Weights of a small GPT-style language model, trained from scratch on English Wikipedia.
Size: width 128, 4 heads of 32, MLP 320 GeGLU.
Architecture: RMSNorm before and after each block, no biases in attention or MLP, tied embeddings.
Training: a variant of Muon for these matrices, 6696 steps.
Each number is 128 + 24 x the weight over its row's rms, rounded and kept within 0 to 255. Layers, rows and columns count from 0. The size above them is the row's rms in percent of the matrix's.

# layer 3 MLP down (transposed), 320x128, rms 0.0722, rows 91-125, columns 0-63
size [ 92  99  85 112 101  95  98 110  97  92  83  95  90 109 100  85 100  92  90  96  93 102  98  92 104  35  96 101  90  97 105  97 108 101 124]
[[144 101 110 114 111 108 176 110 135  65 116 135 120  88 126 159 122  89 150  96 167 114  79 111  96 125 116 129 124 143  98 127 140 118 131 140 126 161 141 132 111 136 132  95 121 134 148 103 168  97  87 121  90 134  99  79 119 161 115 110 138 115 124 101]
 [127 125 124  87  82 143 129 107 117  85 121 125 126 175 117 153  89  99  99  88 148 153 147 148 110 108  86 174 124 171 145 134  93 152  93 130 147 128 133 131 138 164 152 111  99 106 128 135 133 136 118 127 108 120 132 152 166 179 118  88 136 127 130 137]
 [141 109  89 135 148 104 151 171 164 127 121 142 125 131 112 109 122  94 124 154 112  98 100 144 142 141 133 140 133 117  83 104  93 141 160 128  84  97 131 136 125 131 148  82 121 115 139 103 158 150 171 113 141  90 134 116 128 179 117 150 147 114 120 141]
 [117 159 139 140 133 140 141 126 153 116 141 136  97 128 153 176 127 117 121 142 134  92 109 109 119 125 130 155 134 103 118 113 125 106 165  98 150 126 124  90 146 101 109  73  89 105 121 147 137 149 124 146 134 180 151 117 162  92 125  94 145 102 128 117]
 [111 147 132 118 136 175  95 126 122 137 149 152 140 130  80 116 111 166  94 148 151 127 118 118 153  83 158 155 129 118 119 104  93 129 108 136 174 108 149  94 119 144 125 159 109 126  85 113 148  99 113 117 141 108  83 102 155 133 151 154 150 111 111  91]
 [151 152 142 154 161 124 101 114 122 156 158 141 144  84 161 136 129 129 139 128 132 138  94 131 113 102 137 126 117 136 163 107 104 128 155 139  86 126  89  93 167 109  97  96 143 138 118 157 142 104 105 113 157 104  99 187  94 138 123 112 161 134 117 155]
 [137 110 135 112 128 146 130 122 123 167 136 148 143 118 153 134 125 114 188 157 149 122 124 160 160  59 146 103 195 154 123 130 129 168 121 139 144 103 101 110 112  69 136 149 141 143 155 114 119 147  89 142  59  93 131 122 122 136 144  99 107 119 135 122]
 [139 147 131 171 143 162 124 164 135 143 106  93 152 106 175 152 114 127 147 118 120 143 137 130 141 122 108 148  83 153 122 107 125 157 130 143 121 139 159 154  91 112 140 136 136 134 138 144 121 165 138 155 186 129 166 159 159 165 145 152 145 138 153 118]
 [135 134 142 126 131 122 109 124 156 140 126 144 170  99 127 178 165 156 105 143 136 165 152  98 141 116 116 160 126 108 114 119  93  82 126 145  98  87 170 113 122 118 124 143 173 120 158 133 120 179 142 126 113 109 144 133 141 112 105 102 125  97 149 107]
 [131  77  97 124  94 132 104 153 151 144 172 136 125 137 155 178 121 130 119 110 128 150 122 170 133 130 152 150 133 115 103 150  97 173 144  92 166 152 152 138 122 125 178  64 152 138 127 146 129 116  88 155 134 119 110 124 159 126 134 152 100 159 126 124]
 [ 97 137 120 130 174 142 130  80 142 150 101 130 111 150 130  54 157 135 123 127 128 102 165 103 113  65 187  99 104 121 126 139  93 129 119 118  96 190 157 146 137 112 119 150 134 130  98 156 149 133 119 104 119 134  95 112 173  90 145 159 118  96 113 161]
 [110 122 103 147  83 110 168 132 131  95 152 116 140 132 121 177 124 147 145 113 132 114 129 157 147 108 147 130 165 137 141 159 120 154 157 133 118 181 139  97 149 142  71 114 131 167 151 123 127 133 115 154 110 134 162 131  86 144 134 161 140  81 131 126]
 [128 134  79  88  94 151 147 128 114 130  96 145 150 128 111 141 171 142 145 122 138 126 111 118 118 137 154 135 155 123 109 129 143 131 119 110 124 137  76 138  86 147 128 124 116 115 122 138 153 146 130 111 136 149 113 154 192  92 147 129 149 131 155 108]
 [135 119 134 112 110 135 133 159 145 139 150 117 109 172 145  94 133 143 170 139 140  90 107 115  99  94  98  90 131 132 119  73 150 150 171 137 126  98  94  99 160 145 142 136  72  98 130  92 125 120 157 118 157 142 133 122 131 125 115  95 135  90 134 131]
 [156 168 115 141 124 146 140 164 107 191 127  74 173 138 138 138  81 159 125 154 147 100 156 117 133 121 163 136 114 140  99 114 148 102 130 126 159 109 160 128 126 111  90 138 129 128 124 103 124 158 125 126 144 133 149 118 107 107 156 162 102  84 103 118]
 [107 110 125  77  82  94 121 109 121 118 168 137 113 138 145 119  77  99 152  98 149 146 132 183 128 128 147 112 101 148 149 154 140 158 110 142 138 118 151 109 119 108 112 158 103 143 146 165 101 150 128 179 108 209  97  91 175 147 120 111 131 154 122 107]
 [155 127 110 147  95 125 123 145 147 150 151 157 142 117 168 179 160 165 111 134 148 125 153 114 162 194 147 115 165 130 118 130 134 167 182 125 137 122 113 129 139 130 145 130 172 106 166 133 122 136 142 144 149 119 129 175 157  90  90 142 115 137 110 139]
 [113  87 151 180 163  96 138  90 124 125 103 155 125  82 120 171 120 126 138 155 103 147 161 171 165 139 102 131 114 113  98 129  87 144 150 143 110 151 108 153  82 107  77 115 143 130 103 119 110 131 156 146 139 128 153 155 101 141 155 160 155 163  84 145]
 [156 158 108 165 154 110 147 128 186 120 155 101 151  96 131 129 110 104 149 106 117  96  83 145 140 134 134  84 110 168 167 103 144 122 167 162 126 104 127 146 125 137 123 123  89 140 139 138 125 142  99 109 146  90 117 138 146  95 106 151 143 119 118 163]
 [148 148 121 116 144  95 149 129 131  94 160 118  90 110 126 126  87 154 118 160 135 130 162 125 158 161 128  88 105 164 115  86  89 177  92 145 144  95  98  81 117 140 142 119 129 140 132  98 117 131 135 176 122 140 114  98 116 120 125 101 143 122 136 129]
 [133 143 128  81 151 157 121 141 143 129 163 159 109 144 139 153 175 158 137 144 118 130 159 107 121 145 133 146 155 134 134  80 121 106  80 117 153 127 132 116 123 144 113 125 136 140 139 129 143 154 115 109 106 150 129 137 133 123 113 135 176 108 160  82]
 [126 147 159 128 132 145  86 154 143 181 144  80 104 125 114 110 142 142 121 131  94  75 104 138 104 109 100 147 151 147 124 188 146 123 127 133  90 154 149  93 141 135 126 171 148 124 164  97 169  97 111  99  67 131 156 117 106 121 147  92  94 133 138  92]
 [ 89 124 170  83 125 136 146  94 136 132 155 150  82 151 149 166 116 108 117 121 133  94 123 147 155 121 151 146 149 113 115  87 161 145 123 132 145 140 148 154 146 171 105 144 136 113 170 111 133  99 165 120 134  94 103 150 127 140  86 107 155 140 136 157]
 [151 155  93 144 128 106 128 134 116 150 145 132 155 102 130 105  81 135 149 151  97  94 109 133 132 135 155 177 125 120 140  89 135 124 153 137 139 127 157 128 174 118 206 113  96 143 170 100 146 124 120 128 136  86 133 161 161 138 128 140 178 117 118 170]
 [123 126 155 127 158  90 107 143 133 132 174 103 107 134 104 113 144 109 109 128 107 154 112 102 128 174 140 177 136 116 161 114 137 101 118 111 161 103  85 145 175 176 118  96 104 100 100 102 150 120 124  80 114 140 105  92 126 149 187 124 117 122 123 106]
 [131 142 170 122 184  95 150  83 122  81 143 127 129  84 114  86 122  89 114 129 152 171  92 111 154  93  98 136 137 130  99 145  91 120  85 133 116 141 112  95 136 120 118 134  90 132 136 120 103 140  90 135 142 147 117  96  64 105 123 160 107 153 108  93]
 [113 103  79 182 152 106 101  94 151 159  97 130 133  77 122 100 185 113  98  93 128 160 117 132 131 156 107 137 122 128 136 129 121 181 115  96 121 167 148 130 133  91  87 155 111 136 122 161 130 140 120  99 125 124 125  80 129 115 105 167 143 126 147 154]
 [120 100 155 143 112  96 124 113  82  95 161 133 189 105 127 155 156  83 139 133 153 174 150 101 178 126 118 113 155 127 153 147 116 121 131 138 139 157 103 149 111 121 123 188 136 141 174 143 145 111 112 171 116 137 141 102 172 137 120 107 119  94 119 111]
 [160 100 153 118 127 166 156 110 125 127 112 145  99 117 135 172 146 134 156 161 137 157 118 116 143 149 182 134 101  93 151 112 119  89 112 143 168 127 123 164 137 119 134 103  51 148 137 132 103 154 133 114 121 157 131 117 141 101 115 156 134 101 153 125]
 [123  97 142 123  99 141 161 117  86 141 123 149 147 121  91 124 119 156 177 120 130 130 157 132  93 127  75 135 169 137 167 144 117  78 120 122 139 168 159  91 103 128 110 104  94 153 123 124 115 145 105 104 132 141 117 129 125 165 118 142 158 157  86 153]
 [133 145 111  94 128 130 119 141 136  82 163 113 173 122 142 101  74 126 125 137 123 157 135 131 123 142 152 106 159 104 135 100 120 142  78 144 136 102 179 151 109 126 158 143 144  93 128  99  72 153 114 108 146  90 133 108 153 132 172 146 122 153 166 125]
 [128 116 134 165 161 163 121 102 142  85 120 166 130 126 143 184 122 174  87 135 113 171 145 103 157 110 109 120 124 116  94 169 114 153 111 111  88 141  95 151  99 126 135 113 130 115 112 124  89 131 145 130 160  98 153 128 114 108 107 118 121 119 130 117]
 [ 29 122  98 178 142 103 104 126 113 120 152 134 135 154 116  93 141 179 176 127 162 125 121 123 145 122 135 120 127 103 158 134  97 151 112 119  71 134 118 140 120 119 143 162 133 122 136 122 143 163 106 154 156 119 172 122 128 126 115 120 127 160 114 101]
 [141 141 114 112 112 156  88 176 126 166 132 113 119 172 115 148 114 152 110 135 145  96  86 145  90 153 111 154 125 146 168 122 162  70 150 171 152 122 125 154 101 137 142  88 122 123 155 102 149 132 101 141 147 114 134 134 146 146  98 107 118 116 129 162]
 [121 119 140 176 168 140 153 100 152 100 130 118 164 118 137 142 101 159 138 130 145 112 125 123 136 110  93 136 117  96  94 109 145 124 117 155 109 162  87 142 101  59 139  96 123 133 127 167  95 136  74 144 121 122 166 122  92 131 129 137  90  98 123 125]]
# layer 3 MLP gate, 320x128, rms 0.123, rows 92-126, columns 0-63
size [110  93 102  99  94 100  91  89  96  93  89  96 101 100  93 106  89  92  92  84 106 102  95 110  45 103  98  88  93 105 111 109 105 120  83]
[[142 121 136 164 144 122 194 129 120 127  68 156 132 131 146 116 141 126 118  94  87 121 134 125 107 114 149 115 133 140 143 147 148 148  76 147 123 106 118 135 129 129 127 149 138  87 124 145 120 117  96 122 147 118 112  85 133 114 121 132 126 105 125 145]
 [112 154 143 101 140 133 111  97 137 118 193 132 156 135  97 131 104 110 152 136 108 119  86 174 149 138 163 130 122 147 112 133 116 131 158 169 126 117 129 116 143 119 146 107 198 149 142 113  94 148 143 148 111 115 101 154 114 144 165 165 151 144 142 126]
 [147 119 128 101  84 104 112 164  76 155 114 115 101 133 134 115 137 170 123 153 151 114 133 104 135 129 124 143 107  94 158 151 133 140 179 122 122 166 109 118 176 165 117 163 157 110 153 143 133 135 109 125 135 117 160 127 111 137 168 144 137 119 140 112]
 [132 147 132 155 177 121 182 123 153 139 124 122  99 152 175 141 145 144 121 146  86 109  99 130 142  76 111 109 141 108 140 101 133 116 129 125 102 166  94 108 187 143 108 152 149 137 153 127  95 101 123 120 125 135 137 129  97 128 143 112 130 103 155 160]
 [144 100  84 170 167 150 139  91  96 128 153 142 141 118 108 154 127 109 152  93 175 121 110 125 130 105 134 143 139 168 135 124 166 118 134 109 146 102 163 117 115 109 154 125 162  96  96 120 137 130 139 145 160  99 150 117 128 141 133 124 130 153 129 100]
 [105  59  96 148 122 120 145 126  91 148  93 129 117 166  93 101  75 104 114 117  99 132 155 125 129 124 112 139 123  88 152 141 158  89  91 104 126 167  65 145 138 155  92 131 154  89 151 107 139 173 129 154 116 148 149 112 160 124 115 142 108 128 119 132]
 [109 136 163 112 105 159 142 144 127 134  90 104 100 100 117 127 136 137 122 137  80 137 114 148 159 165 148  74 112 135 180 119 151 100 105 123 133 121 117 105 143 134 150  96 117 114 116 126 134 141 157  92 175 100 151 122 126 147 129 117 100  82 108 166]
 [ 76 143 166 112 106  87 153 132 139 152 128 113 123 135 124  78 135 133 131 162 109 160 127 151 105 150 143 117 119  86 135 135 150 124 132 184 115 107 177 137 116 141 165  82 146  93 172 130 103 169 112 157 164 120 116 114 158 143 125 134 171 137 149 124]
 [117 132 158 140 126 131 144 163 160 110 110 154 129 156 125 149 108 119 105 112 154 137  91 132 121 152 128 136 161 120  83 122 164 126 108 128  93 171 139 134 163 115 169 117 142 160 108 150 107 126 104 137  95 114  96 148  70 150 151 124 108 116 147 159]
 [120 102 156 119 149 149 104 131 172 160 198 116 117 107  88 126 105 102 145 118 109 172 167 126 136 116 100 140 130 140 130 156 116 149 148 142 134 144 119 130 114 134  73 107 187 152 116 144 109 101  97 140 134 116 134 130 138  96 132  78 135 178 135 147]
 [128 134 102 136 134 118 139  98 129 141 140 137 124  75  70 188 125 155 163 155 122 155 115 130 122 118 165 151 139 121 144 137 150 120 122 103 146 154 144 118 136 159  82 109 116 130 100 144 103 143 109 124 110  98 131 129 130 150 139 165 138 121 140  71]
 [147 146  96 132 108 149 151 104 128 160 137 110 119 106  94 128 100 150  83 134 118 101 158 137 135 110 161 130 138 123 114 130 127 115 100 183 108 112 131  75  99 120 135 155 141 146 153 134 134 162 162 121 147 121 118 136 105 166 100 148 135 166 119 141]
 [148 159 103 150 126 121 166 125  95 166 130 139  78 115 136 161 122 118 190  80  96  85 148 153 186 135 128 145  97 138 150 151  99 142 166 126 123 168 133 150  98 171 132 110 116 150 110 145 143 144 152 161 153 152 148 146 104  95 104 158 123 110 136 121]
 [138 139 133 120 102 129 113 113 138 137 122 156 103 122 136  94 177 127 164  90 102 113 155 101 167 127 107 122 109 101 138 141 157  96 154 122 123 140  99 153 143 136  80  84 101 156 138 161 142 140 119 107 136  93 117 135 144 103 128 121  85 153 143 136]
 [130  89  92 130 110 166 157 157 159 164 114 107 148 111 133 141 152 151 104  72 107 145  99 107 134 147  89 152 141 125 148 113  90 133 117  80 139 121 156 134 143 157 140 105  97 140 100  89 133 113 118 106  99  92  92  71 122 160 171 127 118 104 116 126]
 [112 140 152 123 185 136 197 137 133 151 171 140  96 128 124 141 130  88 109 145 100 124 124 132 132 153 155  98 123 133 160 160  97 175  91 136 119 136 101 122 108 130  75 142 115 127 112 138 151 136 103 117 151 168 142 117 109 127 149 150 146 102 189 140]
 [105 182 161 136  71 138 157 118 132 107 156 112 134 131 161 105 192  93 173 105 159 113 120 143 133  95 125 149 142 118 136 146 126 132  93 129 143 129 141 128 111  46 119 159 146 106 139 102 115 105 146 113 140 122 137 135 116 163 124 105 123  85 109  81]
 [114  97 112  91 131 169  96 140 123  74 129 141 157 113  88 119 154 112 153 110 143 117 125 103 113 167 190 121 126 157 113 155 116 137 143 124 123 152 127 153 124  78 186 129 115 140 113 163 125 165 131 154 126 104 133 133 119 122 126 141 123 165 104 117]
 [171 126 138  80 116 131 117 155 128 183 108 126 123 131 109 107 107 143 107 145 121 146  71 107 137  74 128 159 135 147 130 129 132  84 135 114 147 160 146 172 113 141  87 105 102 147 130 128 114 133 122 116 118 118 124 153 149 139 168 137 121 135 134 119]
 [107 129 122 151 133 131 155 113 130 101  91 129 125 121 147 164 153  84 152 153 155  94 122 153 134 120 117 142 130 135 156 121 145 104 137 173  95 131 130 126 118 100 121 104 148 131 121  75 143 209 104 155 183 101 131 105 132 152 127 156 141 125 101 155]
 [123 146 170 113 154 121 162 164 109 119 114 151 138  96 104 101 109 137  97 132  84 182 152 160 175 128 129 141  71 102 152  96 122  98 160 146 144 131 134 112 108 159 146 144 155 172 106 127 109 128 139 114 127 131 128 120 123 120 116 180 115  89 104  94]
 [157 141  88 120 128 112 168 136 143 120  95 141 123 130 137 115 147 125 117 154 128 144 131 102 126 128 133 126 117 155 140 163 123 109 112 126 150  71 148 156 142 133 192 114 130 137 106 121 132 151 147 131 137 113 147 119  75  85 182 151  79 115 135 130]
 [100 121 138  31 118 102 132 185 104 119 113 113 149 130 112 139 133  93 123 149 112 116 140 117 134 180 123  75 148 162 137 127 100 166 137 166  96 134 111 164 155 114 119 168 113 116 167 155 113 150 146 145 165 121 115 145 130 108 101 139 144 143 124 160]
 [115 152 138 155 155 131 159 117 116 171 148 106  76 133 135 129 154  91 161 154 144 121 127  86 159 147 157 176 172 146 100 141 126 112 132 157 106 136 132 133 135  97 109 132 140 132 133 136 100 122  89 126 113 110 162 123 111 145 105  94 128 121 138 145]
 [ 96 138 165 112 119 119  96 116 121 125 140 140 115 131 118 167 111 115 134 101 142 169  93  87 139 134 134 127 166 161 161 150 112  98 138 155 124 102 135 112 169  82 149 142 142 134  56 110  94 139 115  94 115 162 102  72 151 154 158 144 123 140 110 183]
 [150 110 134  47  98 165 116 146  98 180 152  88 128 142 127 131 139 119 121 163 153 157 119 118 135 154 135  93  97 163 150 135  97 146 137 125 122 146 112 110 113 114 180 118 152 139 160 143 126 146 132 154 124  94 171 145 124 130 132 184 135 113 105 108]
 [123 124 102 128 147 138 159 128  84 155 104 139  97  59 100 107 143 131 108 109 145 154  82 157 189 140 160  82 100 117 138 103 142 131  89 121 111 154 129 109 125 129 115 129 109 131 109 127  84 186 125 121 133  95 167 125 102 100 107 127 103 117 130 103]
 [ 90 178 100 116 108 140 101 109 125  77 107  89 148 111 153 135 182 130 134 105 128 157 127 118 143 137  96 141 123 120 124 132 190  96 140 155  93 106 132 124 129 107 155 116 129 126 130 134 154 111 118 106 149 116 168 194 153 128  99 133  95 139 145 131]
 [147 179 113 141 145 160  80 110  89 106 110 130 151 104 159 147 136 103 106 120 108 110 113 128 120 178 144 122 125 137 132 145 129 168 116 104 120 157 143 110 118  95 133 123 136 123 108 120 110 129 106 139 118 119 106 165 101 100 157 108 124  94 124 108]
 [132  92 130 114 142 136  90 108  99  90 108 123 131 143 162 149 101 161  84 134 108 155 156  85 123 108 108 138  97 140 118 100 168 156  97 150 136  89 154 101 113  91 127 102 155 100 152 160 138 125 137 118 129  95 111 171 123 112 181 130 125 168 117 145]
 [122  97 126 111 139 116 158  98 157 161 158 101 109 107 140 151 161 117 152 146  84 109 146  97 107 136 126 108 143 129  98 157 111 164 103 134 110 136 121 175 114 121 135 125 146 135 139 104 121 110 136 110 172  96 139 149  96  82 162 111 124 121 120 141]
 [ 81 127 140 167 113  56 135  94 141 114 113 131 108 159 147 126 135 135 148 119 115 123 120 151 151 146 122 161 110 179 137 157  77 136 102 118 115 126 149 178 121 132 141 102 102 130 145  91 114 117 136  96 144 154 113  93  91 131 149 160 138 140 131 149]
 [140 115 131 167 160 175 113 101 154 123 139  96 107 129 101 113 160 117 181 148 148 128 166  74 101 151 144 136  92 147 154 143 107 131 137 179 141 105 127  92 113 106 126 130 173 144 134  73 173 147 130 132 166 133 133 127 130 115 120 119 127 136 112 127]
 [120 144 128  85 144  97 120 167 150 131 123 138 148 150 118 135 103 134 107 137 152 157 108 124 165  87 122 149 101 129 138 116 115 116 134 135  86 156  95 151 143 138 142 115 141 153 128 170 120 113 138 145 172  85 169 120 109 162 170  81 153 164 115 105]
 [130 162 158 129 154 132 151 145 104 141 140  99 101 139  85 117  83 101 155 130 136  95  78 110 145  86 135 144 141 138 131  88 102  97 120 133 158  95 125 107 173 150 134  79 139 142 103 144 136 126 109 113 121 156 169 126 165 103 143 127 117 138  99 120]]
# layer 3 MLP up, 320x128, rms 0.126, rows 92-126, columns 0-63
size [120  81 109 101 100 101 117 102  90  94  99  96 113 101  90  99  98  87  88  92 109 107 104 107  44  93 105  96 104  90 112 105 104 129  88]
[[ 74 163 141 132 123 152 114 127  92 137 168  78 155 105 147 112 178 131 157 127 133 140 111 153 121 117 130  86  69 128  85 130 113 148 106 141  88 136 149 114 106  98 135 143 154 121 144 187 116 113 133 160 164 137 137 112 120 143 130 119 131 103  96 135]
 [ 70 154 128 124 123 145 105 116 131 109 157 159 145 123  99 104 117 140 151 109 122 121 117 166 143 128 152 135 111 120 124  84  92 102 164 133 127 139 132  89 117 127 128 124 151 163 145 135 121 149 169 117  80  78 113 147 124 146 130 161 120 167 110 124]
 [126  99 130 123 143  89 137 121 124 146 121 129 152 131 180 170 115 130  94 132 151 128 101 173 125 120  96 106 121 190 145 119 151 163 123 130 174 111 109 113 129  98 140  95 100 134 129 176 120 171 140 157 120 132 144 133 168 134 101 136 123 133 135 104]
 [114 127 153 141 189 132 159 102 153 124 123 128 141 113 156 132 112 125 107 155  83 126 140 116 138 135 109 136 154 109 148 136 150 148 166 168 139 125 154 163  72 142 110 152 150  93 153 183  98 173  94 213 118 136 102 137 132 123 139 115 121 133 128 128]
 [144 105 136 132 138 114 169  94 118 140  77 134 143  97 123 126 127  82 141 142 180 138 120  80 116 108 149 157 101 123 136 117 167 111 129 113 131 160 153 164 139 126 115 106 141  97 159 116 110 150 152 137 126 146 163 132 123  76 138 123 143 101 108  92]
 [105 116 120 142 165 107  98 140 105 119  76 156 147 124 109 123 140 124 120 123  73 132 126 117 156 101 161 107 107 123 133 175 136  98  88 111 140 136 153 189 167 147 110 114 152 113 144 160 138 164 153 130  67 184 150 142 159 134 133 129 111  95 137 166]
 [104 128 123 128 132 110 129 161 134 115 151 121 147 167 158  72 127 148 145 130 117 118 132  92 154 139 135  80 158 118  99 100 130 119 107 126 128  99 131 136 200 104  95 152 103 157 130 116 152 126  95 153  94 133 123  94 101 134 151 128 112 159 120 141]
 [128 141 120 106 124 118 149 164 104 143 112  83 137 108  87  87 116 123 129 108 119 122 142 122 150 151 135 153  92 122 160 114  94 125 123 182 126 108 198 155 164 161 107 111 144 130 119 144 112  87  90 127 141 126 110  90 159 138 122 150 179 136 150 119]
 [146 111 158  93 124 119 114 105  97 121 158 105 143  98 130 107 103 144 140 157 110 101 156 128 137 140 110 115 140 139 151 152 126  82 124 114 161 136  64 170 164 180  73 135 133 117 137 116 152 144 120 101 133 115 106 111 152 137 109 126  95 178 155  79]
 [144 120 155 100 116 114 114 144 136 133 187 155 115 126 103 185  72 125 114 177 117  96 129 119 107 120 161 146 140 142 166 176 143 112 103 180  90 103 120 100 149 105 154 113 153 145 101 124 134 120 122 151 132 122 112 122 128 116 142  87  75 160 148 100]
 [132 145 132 125 173 147 127 118 123 102 120 110 100  88 139 123 142 129 135 101 147 124 158 122 131 121 127  96 166  83 137 133 172 127 109 117 101 155  93 155 105 139  60 110 120 153 143 135 138 180 126 138 108  90 164 122 110 117 106  95  91 130 169 160]
 [160 113 112 101 148 147 160  96  70 189 155  93 100 146 119 144 128 139 137 109 104 134 120 155 123 147 165 152 123 105 147 153 137 140 128 128 130 172 140 122 172 103 133 132  84 114  95 105 128  84 110 184 170 111 128 163 114 137 118 136 110 119 124 125]
 [106 149 173 110 141  80 136 129  97 154 125 133 108 157 101  95  65 152 126 149 136  97 109  87 120 129 101 131 102 131 117 116  82 169 164 106 143 123 189 126 142 111 137 106 130 153 149 120  99 125 163 118 172 171 108 131 128 112 167 129 124 124 113 119]
 [139 142 132  90 140 137 125 147 138 155 132 118 129 148 104  91 112 113 131  97 113 114 159 120 110 130  93 113 117 128 104 108 150 129 170 126  88 118 147 109 108 141 109 151 145 187 128 138 117 132 158 143  79 132 121 104 106 108 175  89  76 146  86 160]
 [ 80 138 164 117 163 113 103 119 114 124 130 109 133 125 120 123 117 133  99 135  86 107 153 165  99 138 141 109 166 127 146  99 117 142 146 114 128 134 160 147 121 171 139 105 109 121  71 125 159 109 143 114 118  99 120 132  87 130  96 142 157 109 136 140]
 [122 158  84 160 152 129  78 114 106 135  81 173 104 112 124  94 128 150 170 148 118 129 116 144 123  98 106 162  75 140 112  83 142 119 136  99 120 125 124 110 142  78 170 147 106  63 136 125 129 163 133 118 156 126 106 112 139 162 119 146 139 164 125 141]
 [117 114 129  85 110 144  84 116  99  95 156 137 113 133  84 162 133 133 132 143 145 139 108 131  75 112  96 156 118 155 129 148 115 144 103 142 117 123 144 122 121 115 139 119 143 148  85 108 134 129 185  85  99 111 107 155 140 118 164 111 166 135 145 105]
 [125 122 105  66 104 163 119 122 127 117 138 107 150 104 114 138 107  84  85 156 103 162  76 117 152 168 138 140 147 103 128 120 125 159 105 105 134 120  96 117 111 104 151 110 132 106 127 173 132 167 141 150  89 140 108 114 108 121 110 151 118 114 110 162]
 [ 85 121 116 152 146 107 130 115 152  97 137 140 100 132 115 120 135  99 158 151 144 136 174 149  93 162 119 120  98 164 141 116 138 158 133 147 154 132 141 149 119 141 146  98 124 182 123 137 137 101 102 130 117 129 124 136 149 120 106 127 126 127 128 118]
 [100 154 123 136 154 111 112  59 132 135 147 122 119  78 132 115 114 115 139 119 115 126 122 153  94 124  99 167 150  89 142 142 161 116 159 132 123 137 151 134 103 182 107 124 155 191 149 112 117 136 131 113 146  80 180 135 132 104 102 144 100 107 125 144]
 [126 128 127 187 136 165 146 146 106 139  44 161 131 117 182 162 125  95 143 130 110 133 116 119 104 112 125 134 114 126 134 131 110 128 100 118 135 139 144 131  92 186 145 134 128 100 118  86 151 105 183 110 107 132 182 112 104 135 117 141 175 114 130 119]
 [136 146 110 125 146 124  98 137 139 149 145 166 108 123 147 145  89 111 101 145 149 117 126 111 128 133 106 136  98 131 150  95  79 133 161 112 179 109 126  98 150 103 169 118 139 121 121 130 143 153  87 151 109 100 127 128 135 124  87 122 139 149 120 128]
 [153  84 128 155 143 206 110 154 134 140  73 122 148 126 114 186 152 109 132 112 162 129 124 153  73 148  93  75 186 160 136  94 113 106 124 129 104 120  98 146 123 135 123 154 138 118 126 129  82 153 128 134 135 114 182  73  97 141 130 108 133 122 146  95]
 [147  97  97  92 129 127 121 138 122 117 139 143 159 130 122 152 124 112 123 151 107 128 136 150  84 141 169 180 103 147  95 195 116 149 105 108 163 166 119 128 128 127  97 147 109 145 149  78 153 150 140  88 118 120 124 128 103 114 123 125  71 125 134 123]
 [ 94 154 102 136 174  72  81 162 119 140 172 154 158 154 142 129 126 154 134 130 168 171 150 116 148 104 169 112 156 155 138 113 100 106 157 145  99 104 115 108 107 108 159 176 140 150 112 123 105 109 110  90 121  95 146 111  93 149 124 106  96 114 132 156]
 [137 140 140 105 140 131 121 150 148 179 159 120 151 143 105 137 137 121 157 168 126 130 130 128 118 150 100 131 138 130 128 128 120 112 125 109  71 120 145 116  99 145 193 154  99 144 173 155 128 143 150 152 137 103 160 114  74 101 165 101 105 129 126  84]
 [127 119 143 111 128 137 138 117 125 116 134 164 118 106  84  73 164 120 138 150  73 102 160 155 110 108 126 128 111 193 144 110 101 118 146 117 116 127 153  73 125 172 154 101 161 125 137 149 156 136 147 117 106 119 105 105 132 117 128 152  94 150 114 120]
 [126  88 124 145 128 122 131 108 143  90 134 125 122 100 144 124 138  95 123  98 155 103 102  92 198  97 140 102 138  84 126 142  86 161 126 129 127 127 146 141 123 118  93 138 143 132 153 102 116 131 117 133 157 103 128 127 103 109 151 162 154 155 113 160]
 [142 148  96 122 145 176 137  88 128  91 124 142 116 143 130 123 131 113  95  94 108 129 180 162 139  79 123 106 139 116 126 131 100 118 133 137 137 164 113 130 147 125 152 162 166 129 124  79 159 130 101 112 118 118 131  86 132 106 155 145 141 173 138 141]
 [137 141 128 142 143 118 158 114 151 169 156 122  90 147 133 127 156 137 146 105 155 168 146 126 124 166 145 114 129 113  98 147 121  83 166  97 158 167 121 138 115 131 139 140 121 114  93 100 114 140 141 148 122 111  79 127  91 154 124 157 116 154 176 113]
 [158 176 180 162 135 127 149  95 109 113 124 122 155 121 137 151 112 145 130 122 107 171 153 137 153 106 153 172 112  96 108 137 124 131 142 126 144 122 138 110 125 132 137 155 133 123 138  99  85 149 152 154 128 129 127 161 133 117 164 151 130 146  96 166]
 [163 151 116 122 129 120 141 164 113 123 118 130 139 134 137 126 133  94 100 117 100 142 140 167 111 121 141 129 119 133  83 100 204 123 114 142 131 133  87 100 132 129 151 147 104  78 142 151 156 144 143 163 145 138 106 127 121 132 163  89 136  34 144 133]
 [159 121 152 119 125 128 132 162  95 112 105 130  88 113 154 142  85 167  81 162  93 115 155 128 140 109 141 130 140 135  74 115 108 142 114 108 121 168 120  88 105 121 139 140 148 139 119 126 138 149 137 138 129 157  90 126 114 152 158 121 168  91 154 105]
 [143 105 146 167 134 120  88 101 139 149 151 194 135 141 137 132 130 140 108 146  75 120 137  83 126 132 132 116 161 124 119  98 131 121 133 128 165  88 147 145 119 143 137 138 148 167 126 157 132 110 129 103 100 142 126 154  59  94 111 151 149 150 102 161]
 [ 98 117 151 120 124 113 129 187 124 130 134  84  76 169  95 119 143 152 139 189 146 137 113  76 137 136 116 154 118 170 130 109 100 134 101 147 158 134 121 110 164 138 117  80 136 139 121 102 130 114 165 159 139 110 159 115 105  87 128 111 120 126  92 147]]